config.yaml
n_layer: 12
d_model: 160
n_head: 5
n_kv_head: 1
head_dim: 32
d_mlp: 448
vocab_size: 2048
activation: "swiglu"
norm: "rmsnorm"
norm_place: "pre"
norm_eps: 1e-05
positions: "rope"
rope_base: 10000.0
rope_fraction: 1.0
qk_norm: false
attn_scale: 0.177
bias: "none"
tie_embeddings: true
parallel_block: false
extras: ["capped logits"]
init: "uniform"
init_std_qkv: 0.0372
init_std_o: 0.0
init_std_up: 0.0372
init_std_down: 0.0
optimizer: "muon_variant"
lr: 0.000858
lr_mult_o: 1.5
beta1: 0.9
lr_head: 0.00598
warmup_steps: 200
schedule: "cos"
final_lr_fraction: 0.0
batch_tokens: [8192, 16384, 32768]
seq_len: 512
doc_mask: false
train_tokens: 241300000
steps: 15480
dataset: "wikipedia_en"
Each number is 128 + 32 x the weight over its row's rms, rounded and kept within 0 to 255. Layers, rows and columns count from 0. The size above them is the row's rms in percent of the matrix's.

# layer 5 MLP gate, 448x160, rms 0.0694, rows 65-95, columns 32-63
size [106  94 100 104  98 115  98  95 100  92 112  99  95 106  99  92  92 114  95  91 101  97 106  96  86 109 102  88 110  96  94]
[[ 95 133 136  99 188 171 140  79 116  95 164 142 101 147 130 135 175 200 159  94 147 109 204 151 120 177 107 155  81  90 143 105]
 [134 127 112 150 101 121 131 141 137 120 197 206  95 137 155 136 141 151 152 119 145 147 199 161 149 142 108 122 141 115 107 133]
 [165 113 145 152  87  98 155 137  61  87  85 160  90 147 127 129 147 147  71 157 148 138 121 198 149 146 208 131 100 108  70 111]
 [129 140 151 138 141 102 169  69  62 152 149 109 140 115 140 141 139 112 131  96  66 180  81 157 140 161 127  85 174  95  98 181]
 [130 143 152 156 116 136 121 120 124 163 170 140  55 117 107 139 123 171  92 165 135 110 152 143 141 136 138  53 148  65 102 184]
 [123 113  87 140 128 120 123  81 177 131 157 106 139 114 102 205 145 135 109 135 117  90 111 125 166 110 117 173  78 112 183 151]
 [137 152 146 134 165 159 142 105 164  87 156 141 213 112  74  85 133 135  86 133 152 149  76 134  62 154 122  98  76 165 122 133]
 [167 119  84 105 124  83 120 125 109 139 112 116 107  92 141  79 156 121 186 107 133 140 166 115 149 161 157 145  76 133 147 143]
 [188  65  90 138 160 106 118 133 162  84 181 162 106 123 127 148 173 105  53 152 166 115  97 102 131  97 112 101 126 212 152  93]
 [ 47 119 125 245 136 136 157 138  83 224 104 140 123 143 190 140 176 128  60 128 117 119 145 106 136 130 148 142 135 178 126 160]
 [136 134 138  79  97 105 136  95 155 122 104 158 123 157  42 101 127 120 146 120  91 128 203 148 157 139  54 208  61 158 135 100]
 [135  87  23 123 122 124 142 148 135 108  95 158 132 175  73 117 136 100 126 117 116  79 128 169  82  65 149 145 149 135 152 139]
 [143 139 133 135  97  75 131 123 134 113 154 166 188 167  92 196  95 152  93 182 187 148 107 139 114 130  93 120  73 138 151 136]
 [ 82  68  49 117  84 137 129 129 116 114 122 148  99 140  72 136 110  89 104 161 106 137 132 151 198 171 148 180 146 109  54 140]
 [116 153 161  91 182 106  76  74 147 136 159 124 147 120 177 130 126 133 115 116 180 145 156  92 200 105 113 101 115 171 204 139]
 [165  98 158 107 124 126 165 146  71 134 105 148  92 189 127 181 129 169 113 130 126 100 108 125 124 132 152 126 101 132 129 134]
 [138  84 155  94 145 133 134  68 105 126 143 121 133 115 113  75 142 143 132 119 112 144 128 113 126 136 145 144  97 178 147 123]
 [132 149 131 161  81  95 163 115 102 142 176 155 170  39  92  89 110 198 146  55 123 143  97  93 129 111  85 114 124 165 130 152]
 [119  94 141 127 138 122 156 176 160 120  92  87  93 178 123 141 116  82 166 135 152 140 115 128 109 162 156 180  93 201 179  64]
 [ 90 214  93  97 140 154 164 129 115 128 114 100 132 111 112  93  92 122 102 142 121 177 159 147 132 145 150  81 114 152 166  97]
 [108  98 152 119  73 104  94  96 165 117 141  87 106 162  84 159 112 163 157 115 105  83 100 186  52 116 139 135 140 169 148 120]
 [162 130 125 110 119  95 159 112 121  83 119  93 181 122 146 123 162 183 155 135  62 118 207 160 115 184 122  81  77 153  90 145]
 [139 155 163 153 130 134 131 169 115 117 184 124 158 109  70 150 136 147 120 154 110 131  49  91 112 138 101 160 113 142  87 123]
 [197 144  92 145 108  76 169 107 126 142 181 124  92 132  97 159 146 167 130 132 154 114 133 171 107  56  95 134 115 114 123  96]
 [145 157  95 152 108 164 208 107 122 135 154  75 176 132 112 158 127 130  89 114 107 164 184 185  91 177 127  85 101 136 168 129]
 [160  96  86 116 190  99 136  98 123 142 135 155 116 128 136 145 145 193  75 150  58 138 133 191 164  82 166 140  78 159 129 175]
 [130 104  91 124 120  90  90 120 117 116 119 108  99  78  74  97 131 106 190 128 143 128 144 146 150 128 113 159 135 121 156 132]
 [134 107  97 147  87  83 156 133  99  91 185 128 127  92 217 180 178 165  89 140 108  89 144 135 167 125 104 101 170 172 128  92]
 [136 128 133  80 135  82 200 190 168 116  90 184 132 104  75 141 137 116  68 155  84 146 146 149 147 136 105  94 164 139 140  96]
 [134  48 129 173 145 142  93 147 122 125 134  91 151 116 170 159  55 143 141 200  70  98 132 150 109 155 107 105 123 102  95 148]
 [104 122 124 223 156 104 184 126 122 147 132 111 168 108 113 126  69 117 108 123 141 122 102 186 133  77 113 122 115 164  90 168]]
# layer 5 MLP up, 448x160, rms 0.0688, rows 65-95, columns 32-63
size [109  92 105 107  96 109  96 102 104  98 111 109  97 106 106  99  93 105  91  87 107  94 108 104  95 101  96  86 105  99  93]
[[184 148 160 139  69  52  75 168 115 176 126 109  83 110 134 141 117 153 135 119 140  97  85 104 185 116 132 142 125 122 164 122]
 [111 112 173 154 119 118 136  97 124 127  95  44 154  98 144 128 127 135  96 138 112 135  75  62  83  66 150  88 166 165 133 154]
 [140  79 157 105  89  78 166 107 126 170 144  64 173 132 160 154 145  79 134 148 151 137 158  92 125 191 126 143 101 175 123  99]
 [134  93 117 103 152 150 107 109 153 159  76 164 124 114 145  87  84 223 141 141 152 141 143 105 100 146 113  78 137 156 123  91]
 [109 113 158 123 167 114 130  68 120 152 117 129 191 201 126  98 149 109 198 128 141 180 104 175  92 139 120 171 130 162  91  66]
 [ 85 150 204 135 130  85 128  75 117  87 109  65  71  90  85 158 181 161  75 136 141 118 109 174  84 115 231 147 144 168 144 188]
 [132 104 119 107 148 125 105 103 110 143  58 129 136 114 153 152 122 113 100 130 143  64 142 186 132 159 137 101 130 126 135 179]
 [135 108 164  96 181 127  46 148 169 106 178 184 176 123 151  96 155 133 118 105  68 119 135 117 124 123 107 103 140 119 181 158]
 [132 141 123 160  69 110 160 133 127 131 150 129 150 145 158 137  94 103 131  73 125 100 178 148  58  83 149 156 107 112  96 157]
 [158 119 103 103  68  69 136  87 131 111 137  73  99 156  99 108 109 157 159 155 135 109  99 146 134 162 108 146  93 101 120 109]
 [116  92  97 151 130 154 183 190 160 115 142 135 165  85 139 123 144  85 166 137 202 137  65  80  99 155 191 120 146 107 110 125]
 [145 163 156 145 126 132 163 137 125 110 102 123  90  74  96 170 101 139 156  98 131 189 129 106 125 138 170 104 101 100 131 168]
 [190 157 180 124 161 103 143  94  76 163 151 140 120 131  96  97 111 117 148 131 135 108 111 118 151 176 115 179 111  88  88  84]
 [165 138 159 158 160  94 207 149  94 117 173 143 190 122 164 130 105 136  66 147 128  76 149 120 118 138 131 121  94 107 163 139]
 [115 147 125 131 110 149 124 146 107  83 107 168 221 156 152 153 135 104 135 129  88 160 120 170 167 166 115 159 153 122 115 139]
 [138 133 106  98 117  57 102 122 118 196 160 144  98 110 119 137 175 118 114 152  90  50  65 147 185 157 129 106  75 177 181 121]
 [ 59  91 120 131 120 138 118 109 148 134  83 116 121  88 120 138  76 100 143 127 169 181 121  42 104 106 109 170  58 106 169 182]
 [199 104 167 142  41  89 148  95 195  79 152 129 189 111 108 121 131 207  99 130 131 203 125 147 188  94  95 130 113 129 148 154]
 [101 129 158 126  59  97  44  89 179 147 126 127 122 129 168  97 170 122 114 106 106  90 100 128 133 101 125 170 121 142 117  94]
 [164  79 143 185 167 115 124  77 117  78 112 178 143 114 151 148  93 134  81 147 103 100 108 126 183 140 121 202 117 112  75 137]
 [132  87 134 109  91 148 125 169 107 115 136 106 166 116 172 123 133  99 135 172 140 136 123 168 114 139  84 173 129 154 126  86]
 [140 108 160 120 164 114 157 153 162 127 122 126 153 130 136  74 180 189 157 150 117 122  92 163 160 112 115 155 125  82  92 136]
 [167 133 146 153 137 139  93 169 171  80 129 163 121 184  59 173 118 168  73 106 133 147 120 159 183 158  77 168 165 139 103  86]
 [160  99 105 115  88  89 148 155 128 138 116  48 185 134  88 161 162 185 100 134 158 158 113  75 147 122 118 149 121 133 169 113]
 [107 161 183 131 110 125 174 162 135 110 140 106 106 119  90  96 128  98 165 160 146  79 156 136 115 125 104  75 133  80 139  99]
 [ 86 156 135 105 119 136 104 183 117 173 115  96 146 135 116 108 155  66 114 113 189  96 136 111 117  95 124 132 166 107 177 139]
 [138 135 148 134 112 136 146 162 118 141 133 117 105 162 110 127  71 144 113 143  99 135 100 113 103 102  78 167 128 174 160 108]
 [175 167 139 142 118 148 147 110 134  98 147 194 111 134  95  94 123 132  75 117 130 167 130 149 158 137 107 116 140 179 156 143]
 [102  96 139 172 176 193  86  39  75 119 176  98 118 140 151 121 171 122 158 106 125  87  85 111 145  86 168 131 182 103 125 140]
 [116  88 143 112 136 139 117 134 125 131 177 121 186 156 125 113  91  83 116 147  88 138 181 135  86 147 118 103  74 101  96 114]
 [113 143 139 143 168 133 100 136  77 114 116 153 166  99 107 101 107  96 150 116 234 153 125 114  83  78 157 102 102 145  90 128]]
# layer 5 MLP down (transposed), 448x160, rms 0.0597, rows 65-95, columns 32-63
size [109  89 101 101  96 112 102 106 105  89 111 101  96 106 109  96  99 108  91  72 110  97 105 106  93 105  98  87  94 107  86]
[[129 153 138 182 162 132 150 137  86 136 117 144 121 120 102 137 178 115 156 123 174 104 114 169  83 174  90 109  99 112  97 138]
 [112 168 133 120 156  71  89 102 153  96 183 194 172 153 166  74 183 118  98 134 177 147 205  84 101 123 109 150 128 110 136  97]
 [ 71 111 112 152  92 168  97 126 124 142 130 107 104 140 138 197 118 166 150 102 124 118 141 225 119 105 161 145 127 133 130 120]
 [145 129 114 193  76  52 171 129  88 128 140  61 141  75 145 132 136  82 152  51  86 161  75 107  72  97 134 118 129  94 145 168]
 [ 90 133 174 151 116 156  94 124 146 105 161 115  92 114 104 118 131 172  96 132  92 143  98  76 147 145 148 121  96  85 114 160]
 [169 109  86 150 106 110 117 123 133  77 124 110 144 143 177 135 141 182 102 159 174 129  64 119 149  98 122 106 178 119 127 174]
 [117  82 116  81 115 143 133 175 116  93 110 174 114  79 148 116  87 141  87 104  42 148 152  54 150 167  92 192 135 133 131  99]
 [165  89 115  61 107 138 171 110  91 131 135 131 133 116 100 146  66 122 115 102 145 155 133  92  71  62 138 179 121 160  97 133]
 [ 79 101 151 146 128 126 118 112  83 108 107 141 127 138 127 100 139  97  59 144 166  77 124 119 106 155 123 136  82 193 131 140]
 [136 202  97 131 115 147 160 167  74 188 121  88 157 174 118  77 107  80  96  86 124 141 123  71 180 134 124  93 155 147  89 111]
 [ 99 135 134 161 144  99 116 107 169 136 124 142 123 127 141 141 114 135 126 140 103 126 138 120 123  85 161  70 179 164  65 133]
 [114  95  83 144 136 125 121 117 144  84 122 158  94 148  55 114 112 116 134  54  60 154  96 204  96  91 147 131  99 104 121 112]
 [ 36 134 162 169 140 132 131 151 162 112 112  88  84 108 199 120 150 112 125 106 115 112  99 138 130 130 142  87 173 101 179 136]
 [154 138 103 158 121 160 105 128  92 118 104  79 106 118 104 177 127 111 185  94  88 173  92 168 137 154 100 172 180 123  71 154]
 [156 155 108 126 148 135 151  70 146  70 123  82 175 105 138 109 181 109  90 126 158 124 168 203 149 117 162 118 137 154 116 173]
 [149 124 104  72 153 187 125 146 144  91 157 102 148 144 120 108  87 126 119  96 117 153 137 126  96  93  94 140 138 123  76 132]
 [105 102 128 165 154  93 146 131 123 121 213  84  87 120 131  92 169 169  88 101 148  89 158 126 139 151 159 183 187 172 118 125]
 [122 131 105 178 169 215 119 140  72 116  83 112 138 167 106  97 156 103 126 128 143  59 124 129 151 160 180 163 130  63 135 112]
 [176 111  84  90 163 127 140 128 112 103 138 155 150 109  88 123  99 147 152 137 211 114 140 132  94 158  96  91 162  94 102 203]
 [ 58 172 137  97 123 186 184 122 160 136  70 103 130 122  54  83 134  96 195 109 129 213  81 138 113 112 147  77 133 158 154 109]
 [147 147  94  82 100  91  69  92 192 111  69 207 158 145 196 206 114 196 130 125 100 119 146  63  91 181 136 162  89 154 119 183]
 [116 121 106 108  63 123  81 151 135 122 176 116  77 151 132 178  68 118  91 144 139 133 140  96 160 100 105 140 121 199 101 156]
 [134  77 133 113  81 137 146 120 116 155 140 117  99 153 149 146  98  74  87 151 138 107 159 146  66 125 164 121 111 134 144 114]
 [ 80 137 184 150 109 154 165 137 105 141 113 184 153  98  99  70 104 154 118  73 121 141 170 116  96 156 148 155 157 158  55 142]
 [163  61  88 119 186 151 133  81 125 133 144 117 189 149 132 138 126 162  77 126 160 147 106 155 116 144 181 152 119 146  92 107]
 [171 142 134 141 119 121 154  89 105  94 118 136 136 112  69 137 106 148 151 123 120 137 132 168 146 112  83 126  95 138 157 128]
 [134  82 103 104 171 120 135 114 149 130 161  59 139 114 136 106 123 165 126 116 184  90 180 144 106 114 171 119 126 116 115 144]
 [142 137 112 103 139  44  42 119  66 101 119  95 124  69 165 143 162 144 116 126  94 190 165 128 135 145 105 147  88 124 156 129]
 [ 93 117 194 188 126 123 177 252 178 137  86 173  93 113 119 123 141 120  96 123 153 154 118 146 106 131  92 105  68 117 177 130]
 [150 170 143 101 118 135 148 180  65  95 116 184  84 128 162  81 143  91 148 105 118 143 176  93 113 149 178 106 122 147  59 111]
 [135 141 110  94 140 150 107 118 127 141 162 146  79 146 167 157 186 156 103 119  48 140 158  98  89 204 142 123 133 100 148 102]]